{"n_layer": 12, "d_model": 256, "n_head": 2, "n_kv_head": 1, "head_dim": 128, "d_mlp": 768, "vocab_size": 6588, "activation": "gelu", "norm": "layernorm", "norm_place": "pre", "norm_eps": 1e-05, "positions": "rope", "rope_base": 500000.0, "rope_fraction": 1.0, "qk_norm": false, "attn_scale": 0.0884, "bias": "none", "tie_embeddings": true, "parallel_block": true, "init": "uniform", "init_std_qkv": 0.0312, "init_std_o": 0.0312, "init_std_up": 0.0312, "init_std_down": 0.0, "optimizer": "soap_variant", "lr": 0.00571, "lr_mult_qkv": 0.7, "beta1": 0.95, "beta2": 0.95, "lr_head": 0.0054, "grad_clip": 1.0, "warmup_steps": 200, "schedule": "wsd", "decay_fraction": 0.641, "decay_shape": "pow", "final_lr_fraction": 0.05, "batch_tokens": 131072, "seq_len": 256, "doc_mask": true, "train_tokens": 673000000, "steps": 5135, "dataset": "wikipedia_en"}
Each number is 128 + 32 x the weight over its row's rms, rounded and kept within 0 to 255. Layers, rows and columns count from 0. Numbers have three digits each. The size before them is the row's rms in percent of the matrix's.

# up: layer 5 MLP up, 768x256, rms 0.223, rows 274-373, columns 128-191
# down: layer 5 MLP down (transposed), 768x256, rms 0.234, rows 274-373, columns 128-191
up274 108:134099123116078108130131085169162106102157124110114115164122131184090118173133126114088073098139088126108125157130142159142170160122180102144146089132102165166183102124145118158083141125145119
down274 110:145146117159108107133122104142079079106156092109095120084098135172155140080106113107089110107137122076102147120131195135181140075147141128099175127191098168169110142115144145132148098146115107
up275 096:109044092129098163133068113190130171158095155120139170090103138170137110134152142159093135133120158158105084134119176117118089153108128087030081127149108133107143128128146104092188123118125158
down275 105:103103112129129124136078096084115106146124103141084164128180146155173120146175143141102096133166205204146093141087102125095121145112163113148119091155068115108115136089143135127167136163101168
up276 106:096107108098129126095106144139069180146129045156123190090154103098132145136100143158109101128180143124134130092171068180157138152121072139139127119143140169088105138081117152144134138146134131
down276 100:145149150175147156140069164116166073124051151110130097160132113110076142149105095197115152097178138140087129150134114118085125110140131195152159163127140092188173150114078142152125197129129218
up277 104:131181090113092143143147121104133059107129096088123169129133121178208140101224189159065108177073173175180142127088131087087145049160125090092126137065075153147140153117144130125138165081106101
down277 102:151125122114086146207116063100121142135116106097113157133102166189138102086196146131128088190083118138096131154065162044108121115161090145158136124086134158177127153129185151109176141151090073
up278 095:169081157121068161116105130114135166100138157086138189147113149143073128171140149136126110186079096109143109056119121095156152139102131138064151119091127156168168137209181145103144124125137097
down278 094:105145110117050110120077111116184126095137181091132081151082146113177136127133101115135139155147142097145130105087116136097052132189111157096140100092122105171079097078114168142112142083053124
up279 098:202099134165086099111111114120143147143112174207127125048153097114127127127148139092095177138138129108106131147155148102131124123121113120095143112180174167090161175117058141123126111132153126
down279 098:090124153109105145123188171160080165133094142133137099155096039132168127129189136106144140033087145118131108119148124113136149177103156126140134138127152149139144096098177115102128137088115125
up280 102:147142086149132144130115212082124095104155117134138116137116090190116111150101134183105129191119185174114141113078139166135199165168106104147088092083143122176192099056143123203218133093169102
down280 101:119158143184136175109060215094151051076134152121160145077162125198182118060081119151182162102178138120156124170143118134131126150136124126136133133157108058232106173155131117133157119131153184
up281 093:122127109128098147159098144118116116066120118182104081111081103128155162094153154132167190142143144119170089138136130150116073087102056115202121121170097102088100212095173125104087153130176178
down281 099:198139065186149180107127131119138109177111154126077140154150093166083044136127105140140151103158113108117114113131092148151118149160143149164152096139145136095122106106177179139129135105091128
up282 113:119172162157085179112120121126144130089120052099111098085115127155117172142143156171143160099144127120100091096125181159142173087118087166161120165158105085105088143137133129178126104176097119
down282 122:126129104135105168148133142135153119107113086132109094181140108154078030105126152127161102211120162125151063106130056117150102110106118117103131144097068126105107122123145089161134107159127154
up283 101:120118126148127100104180100170186131176083133164158096141158144138123103190137098092092051161120111099098088145131131170184075102137142149133151186123095100082120162153117097124182112098137140
down283 109:143106163088115165079152179108140118152160156139147126121118174168127065142140105106170140112124124188025169105097128142113145195113150120142120149071142106083096160116174100106156144081087135
up284 097:099112080137151183139164115164079152113160144133129163149138120098138087218170139145120112104166096137122111129132137093067106132143126178154123202140141136128096162129167166088142193141114120
down284 097:173144133116182110164113144140160144164201120182163097098191126158146077103123086164130219099080094103077115142168114144155151139112142159137067103127131151123085124130095147140122140121136110
up285 104:126116111148160114094089121164153174110160172151127160113106124106139122131148164103201089140157149096141080182093174113123136150073113101124172136099079157117104071078148072136163099095137184
down285 103:099108152120179084115160175127132123102061144120126099133098111106090164138158104172081134136151193182131084142177136099144127154138127124149134165138150142100056105130118132152066123083113112
up286 103:157154143113217180092109080124155122203108159190107139131096150096107138108112167036117097128171110122107079111151149145093139120119197112107135129079080149094086095093129143119183130120159171
down286 101:125099101112132036155168050124160133137103119105127108140125128115106093139142127149136087151107156097143166109181186146122115188054118147112142117081182133150069134173134099168123072197176155
up287 085:135126162117113141096162136112178131126101105170160107141191117173131110130153109124120143127149105153178062156131153118117161163098035145102152107114146145130077125135116082082120198140094204
down287 087:086174152129162134151101125122088056099059115095120124128139109096154160123185131197099092142103124114086124148106076126147072129123169156164099141104157098113178178127120107164089111106140096
up288 106:155184081174118090152116085093111092177050097120120153134146087100141100102140106128131131178151156131122094113107115142127120091124113114122143117171150101153132213146129135123133109156127108
down288 102:113129125124109121103099154082142112133147107106138121116136069081144099145147110074124158197182085159195152121130098048081179104120121097186143081149116151112086136073105166137146125153138127
up289 090:132101127143074136196118169211132135126102124058126117107104096167136152132119154106111140145117157055155127093164117071160166147075163104082185174111113105107163169152082136124129101169104149
down289 086:090097099173186125161125162102147147108135103101112095168133205160129086115119119104154126103148164179117168122071134058146106091115136154132168089145173115109080135131090116126097114093063114
up290 098:078097095115099133098124171114108071113158126139131187108172111126124153165132125162151113077106112086130122129156089154142138098108100118108184163107143144108143093128135162127093129090051140
down290 093:096124150087171172123092105123177118161152152139157167136096104178139097107118143079137101154071100124138141141121150129099117100121104220144089173155108129122098145146094152143111106134134145
up291 093:058109077144150114096151183069133118106105166148081149121140108106165111167144097187134093163153157140165141105152116110160112128120133107174108123171178161052054097106170114142122075088166115
down291 092:089167175124095128178132145132152106141082122179130134105094116103105115074118118080102128088151108104121178194144124149121143093125113140163141112047069104138103102132172129159175147095079158
up292 100:197115161141099155137099130138088133142108089123159120154141150093106145184244122119092114142108137095073152107120098109091141115091086087102097071118122152094118114140128147116150128114195065
down292 096:162099046061196172146164146127127159101160144144138124156088092142178162147133153132116130088177166129098152105079090172159164078147168156124132117118110093131192105209122173063082132098181135
up293 106:167096141148146128108094123130141082118176161146139142128098152165147097120161149089124093148101109083144150137097103135158138150150132107136109084191149151102136149085069118138140087108179168
down293 109:169092110113138082125072137129106078149097104130090047092138167150172079108125132073065200114157125124156086136108142145188158125167163087174166109089178098159095121128060165124148095129136085
up294 100:122074111153127072110184108113134164085124155138141098145144167106191144111120137119135191142114072145109077124130156116134157078169120123101137153121150116129116128107113199116147137081176114
down294 095:104165140107146143118136079167198107150141076146135130146084105156135076103133120127192086128127161174085154138131115137119127089130118152145162088106099145127084153141126095130113121109081146
up295 100:060102152131156142100172076136124108177130103154167149041108111167120112091137150131109066097114181117094146140117119089155125077115061150181131104140154167076120097117155152157158127101145156
down295 085:190113027128113111155116136143193181056095161102168138180140137072158126151147120119181132175110139149082150114124116112107176181140183149115094095062104138161116137129124105091086144127141132
up296 092:172137114128131138078109112091161146118061082075084049129176107083118124199155147116114148135140137149100098122155076060094182126228142129133181107103157132128172158074093132070170127098156152
down296 092:116160159094108061139111157113101151086221099154147155178096174164131100109090139084146151055153136109136150135072177120142072107141135080131138203110140155148071100143153131156071139155094145
up297 095:204127138081154118054114125075113161151124110107148154097122116130066155108055100171120122175178165117160151133180130123133061134215114121139125114105136141090165122124108147151118160117111147
down297 090:106081169147157107106151138159124109116142117108171117085147150120098158121109135121094122136065110076115139173150136137153105092118136075114130164174064145132146139148124144150106148158164114
up298 100:169165102152115133131205157156115098148170093154167095183151104087104156108077116120105125165100118134109134118159183188104104132144141120105099085085167124151121120135122189143125077127175126
down298 105:162153202122128123113075087117158137109090114102140139116130105089124133148101142090127139122052100134114104131157102137086102097073092078110144113180137138059106138133146070129153148096167096
up299 100:184118176125140109119146118139085123107120132149188079131067145104143095146113165142076140139135105117148226112162082168126168096152123146115100060197152134083120108136142137111142147068105067
down299 102:166159119077164168180118096127050112132118161140104141155086169107131129124099100112095152156098065087127163116124115140099096074222113087151105128125165098188091137184121149157127120108133089
up300 100:113163110118160112114165093146135106126123106152092143099149170152109097140105142073084121119154146100125136134078135099087188104191117153150176152084112141149134154125063099212177104103154178
down300 103:143166111147105120087087106142106119063100173165086126109187183190085045087118096167097127181094142153126151120130152103147128041154138140168144134139107072124109139111105067118101118124106140
up301 104:172093050088094089088181124117088151079165098074141096143159092120206162125161069056114156086107159115139095116110076120166135110131136128075153091143102084153176142148164144214131120170130141
down301 104:124111129114074099148166097112092139112129078103174125115142101076130137117208124113122142137145195138089142117110075114136124070144127105071161191062145119106047133161118133139240145113129161
up302 114:067162163142108210108201147084150110124128104120135076152102131087139108118096109160174075094164106101156140080135146079104137124174191141152079141102131191113159112083151208090081166107143148
down302 118:089195190205130195109105135103114112086137146100068163167167138169092143104097128117107135134171099088116147138115056112108129126132155162149131187101154173051134145076132102130115089130081130
up303 087:090140153097189158092166079151110136129177136177177109080104190077110113187098155084096146089138136077114097136145110074129163095108093169139089136099086090083121087107176092130106224146155163
down303 079:155087124126097139121088125112124116130111122049130100151130134107105184081129110115159109117128142126163096079127122125174111130128192096087192113077143144190088140124051131156158076107127089
up304 106:114096089158186139084138158141106131111108067165076176126158127136123135097144125148141169134124146094130137141123077120091132137165151125099140117085143126157148126070148190121081082145172114
down304 106:090096179142210166122166167122094137097108059096078110106118161099140109141063121143170156101112165110115146147136145132150102108136153123169100118133145091129064118087106123106102064125122144
up305 107:081105096166155108115118103139129049120110123139088166135150098144188150141059202179089120148136122134119156171129148112138052128098041135105103073192177120156111147123129123148123107124092113
down305 098:104114194054164149154127183124101163165161098155136108057101199114117125089153136076163140113170151129119098080113134143184158184085159079110080126174121125119183120148157120154115156153152132
up306 098:099127132093094178084163129101111172146087091169154161109130112129128074168103124083162155152086146128091140109200119176126128102103067143102192124071073135136138119099087149120172137110131088
down306 098:165073095191119154167089072090098080110139148127118142117103127099111087133152108098084126167151083052146172158153151147112153076109163170186117114123112097112118110133066102116149034180115135
up307 098:184087089097136119159089121164136135141078076154159062169119171145133118140108086130133158156181103176134059131106178157165183097145104172136142134138051102128185123134137133112110109101178135
down307 088:092120174171107132090154108180150192130127097143143197138109158067112076148168157132135114104174178141052162119152090135142115148122150067119166098133181169109097148102144154105120120166075064
up308 100:142156151133128095152132092094150112123133112212238088084150144176115143118120170147138173131107135132121093154122165097122113116091059129130102128075118156150177087163134130172149137147172091
down308 098:086130159139101108135095143130072174113185171153152183116113087115136144097108068107153106218126178170211150137069138074111176084135138156118115136102164166132118114164124083119071083165091086
up309 099:157108132167139067095114151121103137176141147131114142148107149123155158089111151168110111097135149162137058139184147068128094044106158093124115112150132121110153101099156062125146169169185093
down309 101:152085177119162089109152136110184131150118123175105181132149105089156106074127101107124130151132119098139083161112128118122114156122154126087181106104140161125142126088064142149119115094077125
up310 098:166150166116081142109125115138178194097143101142170179089103093123072040094077176100118143190133153125130087132062157075159109103175137115121146139089192141146175122017108102180137170073122132
down310 094:132176104053068106123104117156092072113062134129131157167141127216156138157193096091149136101110127138105147198156132104168095095115100121124132148150082145130089085154138127108073161089143155
up311 103:160073111132133121168077080144138130060121166149155130169177132164099184143121070155081191136164163123146097152127089078126086132038126081069112100130132110160150102115115113154109128068085087
down311 101:174054076158139095123136140148096111092149158189171149213122146156124085155131086164143185121170097085142117052140145036045093149121147135089114155120149117178087162051096146127103127142120132
up312 106:146146085148118113085147169109147134113140177114098125177151166128116134142129160098066124184094124154101062108115103158142141150143121019139137096174134091107113140151159174104129130096137134
down312 102:123121096101117155157188138139132101142104110138101111185027130136127154110149141059153138092097175147110088115155133136055097155153124141171108107141194022113086165182111134156097110084109136
up313 102:115145147145112124124140107139111073164110148130138106057160127107145105139144133146192141124122110130073153077144102146113140119128122082121073104103117167147113165140179170133092189174190163
down313 100:182145093126167117128144185118097191116119142116107104157147175160140071106133122134150120148159149151144104061169139110154119183126118136113140170104122131079084115070180114096180132126105037
up314 101:145134168090114184165166116145131135140148134115096063136139066075100130118098121135125074194123155191108180110142143153121127140110104147128070070098148090139149103133101148140098128151158103
down314 096:111140154086154178106076151129129131139125107065121165151055156106140107154195157143102101103093157125151144137168160090154115086122121104108170151140120141132109140176105054132073099064125047
up315 096:154182112075134137096107148183129040110108131105130140140083103097140139023201084164152110093092114105115110130098138083139160149098129149116114110103180146139158135213160140137088153120168110
down315 089:143125142147126152100147203104135098138119115126129105125107154143085101137169062134129179082154144140092102107169131149114105156085156144094058115161120155189119109084111186123162155106078179
up316 099:156084091148172101110170137096144141125116133146117154147145138164195108103144126182138082095155102101120133183131156106146102171130126134093114141139116128144093106105115117129140139129116137
down316 107:080201161050082113144148124168120130159216146147129185152155154187168146151146150144179088095058090168155127139117188203107115152054153142058089104158110101178124083108168178132075145137178158
up317 103:144168079119132168150109136195088030182160187204101139109177135171179104107079154032114094113139111063146139104139182185139133107059184143139136159086161126136121131043134065140083102151112148
down317 110:152172109142151149092152174160097173087135090144160145113132134106116146144107166102120095156150095141095081125104087200135099156119196107147087133148161140110124146140090103091105095107095135
up318 104:094093173121099130139099146193095147099142138075109105118169109097172152189120121115101123158150098113204089173147151109083185169076162165162136105067132091127165153096144128055101153083095147
down318 107:121167115133153118094122149045131158093175136128153077116139137155115057104182184122101133130142144156147116140139132110146147099138020146138174141159129186129091125082193109112203066122111170
up319 099:120127089133088155078105107080090128106108139108123104101132173141130089087124166170094088128126117135142131174077190103059091136111086076099139072170038144163123099142140105116104155150133144
down319 101:107128113055176133152144124153078168066163080127143110154131084157070130127098157150122162094113083115104105166093132129170097120176097103186134092066070152112131142164145162105123119107109091
up320 106:148111132179087154094163129127097133152150084101148122150096105163171077161114162107153153105083119157167056091109111096155142158130123114116135102160105136125165111166194135107121171136117087
down320 108:096135055107101088166135136104083116163103096140121118148113124184146090132080160154132184179125119137152202123143103176121080135140165167093100065135138138166107173072129075143160127198144164
up321 107:144097089121134139147136126160106143118131130196090102099131120118128105136128173114142149120150112089212196133119099115110199120144100047143124095078107156091133151110205190141128124143148189
down321 118:151090092150147157163105066176099098130150117158062116091105155185166098144120145166133119143115169061101124139129145102126140144158114113096136157155148079123152101145135132118097143165156142
up322 103:135146123151112092142159089104070104075156118108091146107113120156110048166132108130132124105148051096165088122128136137131097062154103113106107156128101168119155106122130187119114143108177133
down322 112:121116124083173152140099040139092126088094096101168100093122075172141150087121101156141130143133102151144149131150171120124115138036128096122140198120132067146124133144169134074106195171097188
up323 103:117118179177122107117147081087050092186122166138062123175163165156128126152096111079110141158099164186182122140115140102145121191108160080128143078150183132086182134114093183134132135117137095
down323 105:108084194130133074112165120159174140146149132111077091159150143172166101095135107137112232181097141120153120132161134098116158095101084165141156113140131070104149146112167135164145137123095132
up324 112:104110104113122097089088069185146079169109186103138114153192136158153109121110111147125122135130099090160155121084173109147141140164056137109115111158116157170109081061153164157120165137139129
down324 107:125151143093152106110071172083126124101077092089152118114143143128138096153093086121082077123141148161082158120116149105101151145150144188123130187141140096165146078091066193142149127162128099
up325 096:150178062146166144086175101136187104093180059112134101169108146140106094127118070080134104124126083143121168112099095097146104114107145160106113075117128147198165118144115119080130145104138132
down325 093:085088158110147090166167191146172188135099177117107120150128161151108131136089101181176159173178107115117106083140104106117123172126131087161157045181115113145093096118221140156121130113077081
up326 110:165138151163154155137219168058123095137136174113157147093182103068171094129153134060114116210109153136132097094176137121150112142157152152116083155151108129136128170160111113075182118110164109
down326 106:131098171132144112162117108111185112119124197049104093096159132131126167110179107128126147164165142130164132165151086048126085151140095159152118140171116121074132105138160161149125164108136172
up327 091:147110094100115133139116134107125094166039155153144129100118126160171109153090159103156151109107122114102087159188103137174134122122133154145070138120128182133116134138117142096140103180123089
down327 090:139128104140145124076165080166154167117168128189128123102118118133053150189091153133139155142095111154120140095135089062146184152128050103144218180119119185153099145170097118096160141129076117
up328 096:123134114171115106124134129114154127136105170099144143152202115083165093161176144145168102131109176134077132070195146089133164135126206126083137121132080178158164108128175108089089109172130160
down328 092:173107149055129165129060141136137098109113140094132138121119110058078099125150151150120152112186085106148131155093140142115068178130116144115094122135147133128055155081138138180126075161107148
up329 106:140180131145104116126113189157139164097132149107126027137111085100152170107075163140125129131100138126144142117163102145095185115064139149189096139118154140133116117080091153110113138122117104
down329 115:118148128127151140103113189122098087118119096111141108143163162098104104131116188151134077165109159159113117101165208139127122142151130140065171129111157138182116133138109114131140117117129100
up330 100:121121137123158136080165144183140148151093123085168119104100126116143087138160128219161138140127156095158127181079126061161108071138189101101110133133125128128128105076153146111142143118167075
down330 100:086122161141072197079100105131054160171101097108059134145136126095115150162114116086181212086148152147100138168040133143123131124101137076112178103104164137168144049072139211118170073144086165
up331 094:149054084150163162103141088133054077088201173147143155125107151075136145187188097122120103123100137096156126159148114097079181116122107147108135130096091092147089110121111110070099086132114165
down331 095:057116168127087171097111158154139122136190153111120139123113136172101072139126121100118110130164115167103136099124164080101094128121148158142185088126079168109130133113141101101133139154103112
up332 101:181185133166150208084101109182126070123128070153033120080123126159095138156130143163093136162144151108131165105088159139125081162157066129102116147106081125198136079074178140151178144149053119
down332 110:107127063181109145134117055097134159129187065126112130105136124080153083108135104142126125134162123155115116126102069153170101170073133110111135151138162171138112114126135158108141136114097166
up333 098:122153141149135091141150076102160143112153153130085175158068115104120180105134090136091090098167096148151157136183142068109124107107100154075156092129155121151174126087131102134128133067041069
down333 089:146121163096124144184109172151127153118098112093125114144131076151123105081062125152165096183134150092120097110148128146156179147143169139127106107154105114075094180123125165116115164131159152
up334 093:190121138137118103132119169162128135097153184112145113186077163132174161112171049153103065173136187070152141176119148123154167102111104099147102080138177157116105101094120187133198155127103143
down334 086:100126149130153094121188144130126151184189145094121130114097138118152086170077177089124164118178116137114122142131129125121123114126184172157174136100074095148108156102094101118086076149114170
up335 113:104173132195097122094142135207102102159110080090107113122073153143155143103125148121160058156140131161062159117118071105179066067084144151136101117140146111096110112113135124121115097139116139
down335 087:168111137109109122121123111097114137081094163186172101133166083103114107150096138161144157105129171136108123122135183093071165154115078096124114131120137124092127082146135046153112124141063126
up336 100:192062103134089125139130144151135124104106154172195150166108044144076109175125119059130133149133117107141124093071096125110155084101096125093158087040118137155144159085168150114110152101140146
down336 102:085083159135122106090108172107099155072111078108126079125147153173136095160102147148170123136142105165170151231125159198122157113119157092115125120147132167100132123182126125112097091119117107
up337 107:103145112176122083130136110101116087152170145143151108130078114108151037220146144139105134058118155118128167112120135083133128117133150123134114161159100197118139135101143092126144059154151147
down337 109:091115129114079140115089153142104158148109152148169140125145163159104159179078127088140120104105153118144138127134122118101125059133145119127137153131162133085135173034158078125180036131150073
up338 106:136133119121179216134142094156140132136082096069127121140106161135052126121191113086105157117144127139108135129084129138075177140085087120085118169063105108110127134099119161188125095086153153
down338 105:150180208091178093097089186145161123123140166126186110093115117071156137120173077072049106055082183094145148060156165072166124102112114128109092159075099207107117105163108127162069128109101112
up339 114:134078080156180077150095150142108083142085084103098126101078070166109120142153118132206116074194143125130165175099164175149144148150118190182150115166141185140142121156054157173102120157132110
down339 119:120111117125175055116104084127130168112072136066117144148118111135082179131142067106156096144158149163133127109080151206160089211150144130131115120144103149133131112149079146169139082136134100
up340 087:122116108128130096104072069095140174176158111143096117121126129138186128130094146097083031143141114129129177132166127145114093137110121120106102152129189166153102103156115149096059148141122140
down340 085:171132107136125118190104175085118102140172087121145190131101095180198164187108149155117131114127148064137105057092088111090121112154156097173195148043118113106146206120142160106184151135101124
up341 105:074162158068133130125118118126171145059123139207149081133135143146094154155132102136102102220120134114151143158129139152142068082116111105117137113172131142082154083197089094111137110104148151
down341 106:162128130129103124103164120130113119098106138156132101147141150120129094080127067141114067173103109145192107118106205136198083109096136051076140119050176106109155063136115107100133166102207061
up342 093:110137174135103155082124096089103170110116107118159171122117156136147100146072102110187047129143106129107153137133131125191098157054104101145134083109127155139152098156158125139070144146103057
down342 087:117143126163108123121082126149097121123159152127163102125162092160125138054121124200065160144189144097091148151123098131062104122120131141106103173132067115064110163081098120094170107148079160
up343 100:117106098146085128101128164078026074107095134135099154132128085143167121125087107159120093100040126137107119139116080127130122145142139108110146123115156159149076128162158146126225115142096061
down343 101:096191161112160093179123124108133128116163114132174092144111178152170111102090089167166133138108125114136094144144091078120138145124180134182070150109124108077098104056123146115116115090129112
up344 098:152113125152121145080114133171146133094138142140106152153121068125184194092128107106131159143105102101139071096193137184131118107103103094142076130127159147107160068078096155111150126148141132
down344 101:135169154163125132120143143153129143166115057158145117117164065143173144136137146189137159115098182210082131094133111115148178103127182126134142163100106177138101115132084104111126122108177122
up345 108:134141147166132103145106145094132166098105140139128175117172132158108114174108107098167149086182152105087140145145081098106106183131134147187084144149172087136206091152133167093092131105159160
down345 109:157145079100083132098117134081131165117140123113125148054157134125093153128156170108156125088051145147142148147206148144105116140172118127160086168188143138090078126105148150133174166106140126
up346 103:107093104141182126137039127132167106117087119163162129093151074187138104177144129137066094063177183153118112159144089131082132135169091154081187115124074167143186122068149169067110157151161152
down346 110:160129201138145140164130157104089115107124105105163129120151106137089145140129186132112131141181141162120114126165212123140112172162090151176139116118100072064088121087114253153140065134132103
up347 088:084090095096163124142115077120164144106111161201128102161127114162052150156149115130130165075094140161089112089141187113136146136061118088092149149148168179140131123105099075102115093154112126
down347 095:150142156119096175099101131111200140124124150086143115142146110080211062198139100107125149085099150144116195128144159141142144140170142123117059125157114178131097114125047167126153119156133130
up348 100:111110135157092136140104085177140112177065103108106105158141109146158101158093151094146186185143139148080150088115218132106104060079129142148104130222171120188147118097101132108117148155183131
down348 102:095162074165186133146092129151098125076188103091156122114140190071122170084157085155174109168135109120089095096121122114156117104132090133075135128035141143115146144102120144133103057108145156
up349 096:170120139084165144065174211130105115109047174124108108182124112075196091123157161101061128116132104145117117112157113061121129106108095146153226116146117070100144157081143082140169144137087092
down349 084:075075113124101153094078125101177134168187126092123080067175116141072188087115165118153096142122138068163135111155150160135149169147107105121096160110099192106067170167104137068148145146160192
up350 099:108112117120128148146143156064120119136090143178204060080128139086168149149152091143105156116103119117057145136166168106194124102200115115072144126155139169176118115127119129098099108155109132
down350 101:111102176112136115171077171119086157153101180165116070144081136122160125119120100128189194139148179137141077172151165169085122121132152110094087137150156141133091062103137111147065123146080132
up351 101:126141105133107142131124143148175130067104107130158161113095101117146140130121092132128188157145116124155093219130129114105113087104131180129079076159103108125085163116118190164153102139132161
down351 097:128127172145151165125144116037154176163147149095146080115111131097197143103158164127131094116157167098040131112139140137128156069148173121126091163169106075131067099147140155132138152123091154
up352 105:159104173135169164067145124138115126221166111115101126186125172076143115131165208138078176115127169138140175185104148184129131151141071169076199163152087171107185077161159098112138119095157076
down352 101:109135157163114109138156085106145105110169163123120125118089124145114078120122147119126131087088104168102164101064156144117132142153128153103122148175125141094108191120145133097137107106122162
up353 096:149183095075133081168174108169059105129087130061101165107162125158134150154138144078101129131133143111081129091121154126119128097159116139098155115106091082148083160133151165115160116115088137
down353 093:138086125194115080154137112141147110057156161186098121149125167095124147128143147110143096071160170177166112106082162117125133117111197152130150154104139164207151102142155166145140063158186147
up354 096:150104116106176148142106113085181124126105148125139099055145144129182134191099162126139124157145202136161165137124159137138109091108108152197110113139165147080162090092172134181136132150165128
down354 090:104137133105086174143111104172168230116148158205146160195089144117120125153133105127117107083112113145130106113131088129135101125156139118112155106105122173166167186145099091098145168137092168
up355 101:141128138164125153100165143166101044095150147153160088131102064137097085158075117082092130098130184114133017166116100165118137134164136149061119127124166152164129106145146139155131091121209133
down355 101:130134142106094092121142154133156166156125139155092169108137168130071151162085142139156127070187190167139144159142174196177155146124099142076150040079139091088098199106189112160128098163099101
up356 101:123099169164162157133106135124134120167149050138078138075144144114118157128154131108091076119174146142091208118121084135130126187131051120167094158143151148168099134164101146099067098150160122
down356 098:148105100140114107132190142122164112131146155103142135150106081094148097218123103125171122150150182121184065095146111109117136128115185150133182115087064156145126119190177130089148133108100166
up357 098:134107127132110170091146147121135148111117106081101169136097107131126146158144070180184096152162141121087130168117149155143123155108088172100134103193166139155143109068138172057042124144116100
down357 088:119142110138110109140155120129134093168149099146149101147120155070130100160167083149142120106154162107144173083123130098082129086083133114143111135097134147154125166121128094146178121154131147
up358 101:125136141148150136139056108165125161128112133113117136083169152098149081130145165128103110101121159147156068096053086132099080115100099171060101070205122092147158071124129097117185157123163143
down358 106:151154107109118177143144178126120133149086165153094136106109108140153255119175117178159127124140076133149116088131151109077132109117148120100116142151123107187052179103139169153160097137102106
up359 097:071118093161157087157059151153126138145154155177106141117133152172088155081157167140196113148119115122177145121116085098132107145143158139128123203116121118087118136149099185080147134069107066
down359 102:120119114120084124100204154127099120156120166180131139115113121113171124201109124143136053157134129116139045115156106173108131129169164134111122096097103131155108112131140132157116107089109129
up360 100:131173119197113183102151132074139104149136153092124137209094195150125059143158086162156121070111133062142142137118129154171091126100132124140114160123138147174134053151159121063139215093134078
down360 099:128130165046111118201177129167136102135111112161068138105164086088139104169134124095085153120104162132128140123089134192083082169099164114112178095103143128111137108106126160148116119136099113
up361 107:103126119125183255106099110111144140121160148052158134172118118163156110119119201141139088175146116124148121137143065144105095097116125130156118137173128128090181114074160132182109154108150147
down361 116:126130098147168076188145079137171083166147138146158121133065198170098134113100059214088142129077134088101152165074111201110130150055130144158117101138145116149091108106156164163115134115127143
up362 104:155066155130127113130123100116136123138209091140121133148088117189082109132138116121109126083109122131122129142033143104153105065168083155104172092105128151126148074142181144142127066150146097
down362 102:111150176102152117091139110102035099105114153144169079096175188069143111144101143098102133116154132173153087151109117099122122076093102063090130118151157150166157126130114104133134139148121164
up363 094:066122142140135179124153156001148148125115083132206131148120178164085114164117220106128110169115135148076109168158131083141118117140200138150110106103145147073153077167117163162062128170129119
down363 095:134101111104149153206205107090161120162121161117138162152133165131120166122094137135149160173111138174139074105202093119105163141190203105118108136128084079147136082148131176129101178071062133
up364 098:130133103094071125132171106157153060166108109141077069134084134110134142158163161126175099133081072124122110073109125082060140148087114133091134107121172172112098197101115120173083099152138174
down364 096:133163131095103122099137106142099112107180166071093125174108111055149110108126135134176098081142124173119145122168064051119110137099105145140198107134142118132139138146148142139161109164098097
up365 107:158135047089134144124106192115140127153186166175165136166077127098108127077108169111170122121171111177147127180116139127093103110050163110119094107148134077136152097100122141166116075141124134
down365 110:176193117072115127174130085105174098079160114136138150118109148142086119064155151066105175114166100136108112187077111153085108157134153154122118134065075155151137153085084123152146040162104150
up366 095:204190155071119102112157127115103121141116121190100123098122149178064129123129130093230161067080137144158124130148098085146121110110165181104077122177103103147124205141157162108178182166131110
down366 095:106169194169160124117121085194163182119127135108120140163092037121120152140098135097102118169138161105122133093156189138113184150155122144125221116154153111127083090121093093094139152187092084
up367 101:159137120158130106139086097130170123105105156086149114096181082173116141128096158091083161120132149144065084136110111082057137101110098124110100089139120107152136113126145142129156173099176144
down367 097:091146166108135085161104141104139101184137131119074117121071108126157110144091163179100115091049130163097089119152117174138062072132079209125147156113179069133088190149105084130121141133105165
up368 104:114189151094150133129133101162180123154124130089126154176143169109157093161168201105047129114128070095096153144105107091152122172103121138121188139153143106082149166147106144220164129107113161
down368 101:055155149104164198075145166120160122121129151104141184125163141138112133140158075082069159115127156111089136152107147126159143135046116126152145102168134121121138117168095125135149118124049120
up369 111:116139079210134152125113145191106120108083131105059102118150129079221091177134135102106101101123105132130117123107087120110134138071159232128112085073112154152128103108152143108171135098094143
down369 084:127109176042139107147180117069143165101161132132177140108084106170068208092141125166136096121084116150128122134173138127148121100149071037104093155202163121080137136126081123172098132176136096
up370 091:095113150146107127101142169148117113098118169064116132160113129148118137146161121074144135080115166093081162163125109123117083162072130098133088124094064069201174163117158140180183106106143163
down370 100:163138125152072167142101165146147112161193107108166086128101129181178147093093077131090136110159107114091123107113145092104122124129122121170154106103111132226148113128118079166131071163143127
up371 090:109138072149140094200119120123173133121162112100131146156060133142100169167107128111135103126129101110137108170105167151153159110186125104205121142110149049100083122084139107100069078116140130
down371 087:131145132144106166117137156107104114107144120113140155102108123088148143113117150078158162139119183096146106096111164133076132165134149190159172142136100176129077109205128144164154120134120132
up372 090:159108154145135127162131128082100171172096081146086105128154124162164114171116120115087094120063155137079087177061127080103132103108132118106146098111103143157134114142186127130163078134106123
down372 091:129158106149106100124104181140092132118157097155101115117073120098156158134150148163149099131098113117125157117133145081148090132068104188106124104101137093111145160147154200097093136107142124
up373 098:107243123130097143095152113127122156084078117165112149110133198081160060149106103153110097166166128149081118116139135178149111154150106161129173181092171131170117173102072141119097104120133162
down373 098:198192092121104119081133149105121156107122101151149107080099159064118120129135063054166174124141158140144112159186150105142111128104130120122165157156117119162082170156107118137115126161074133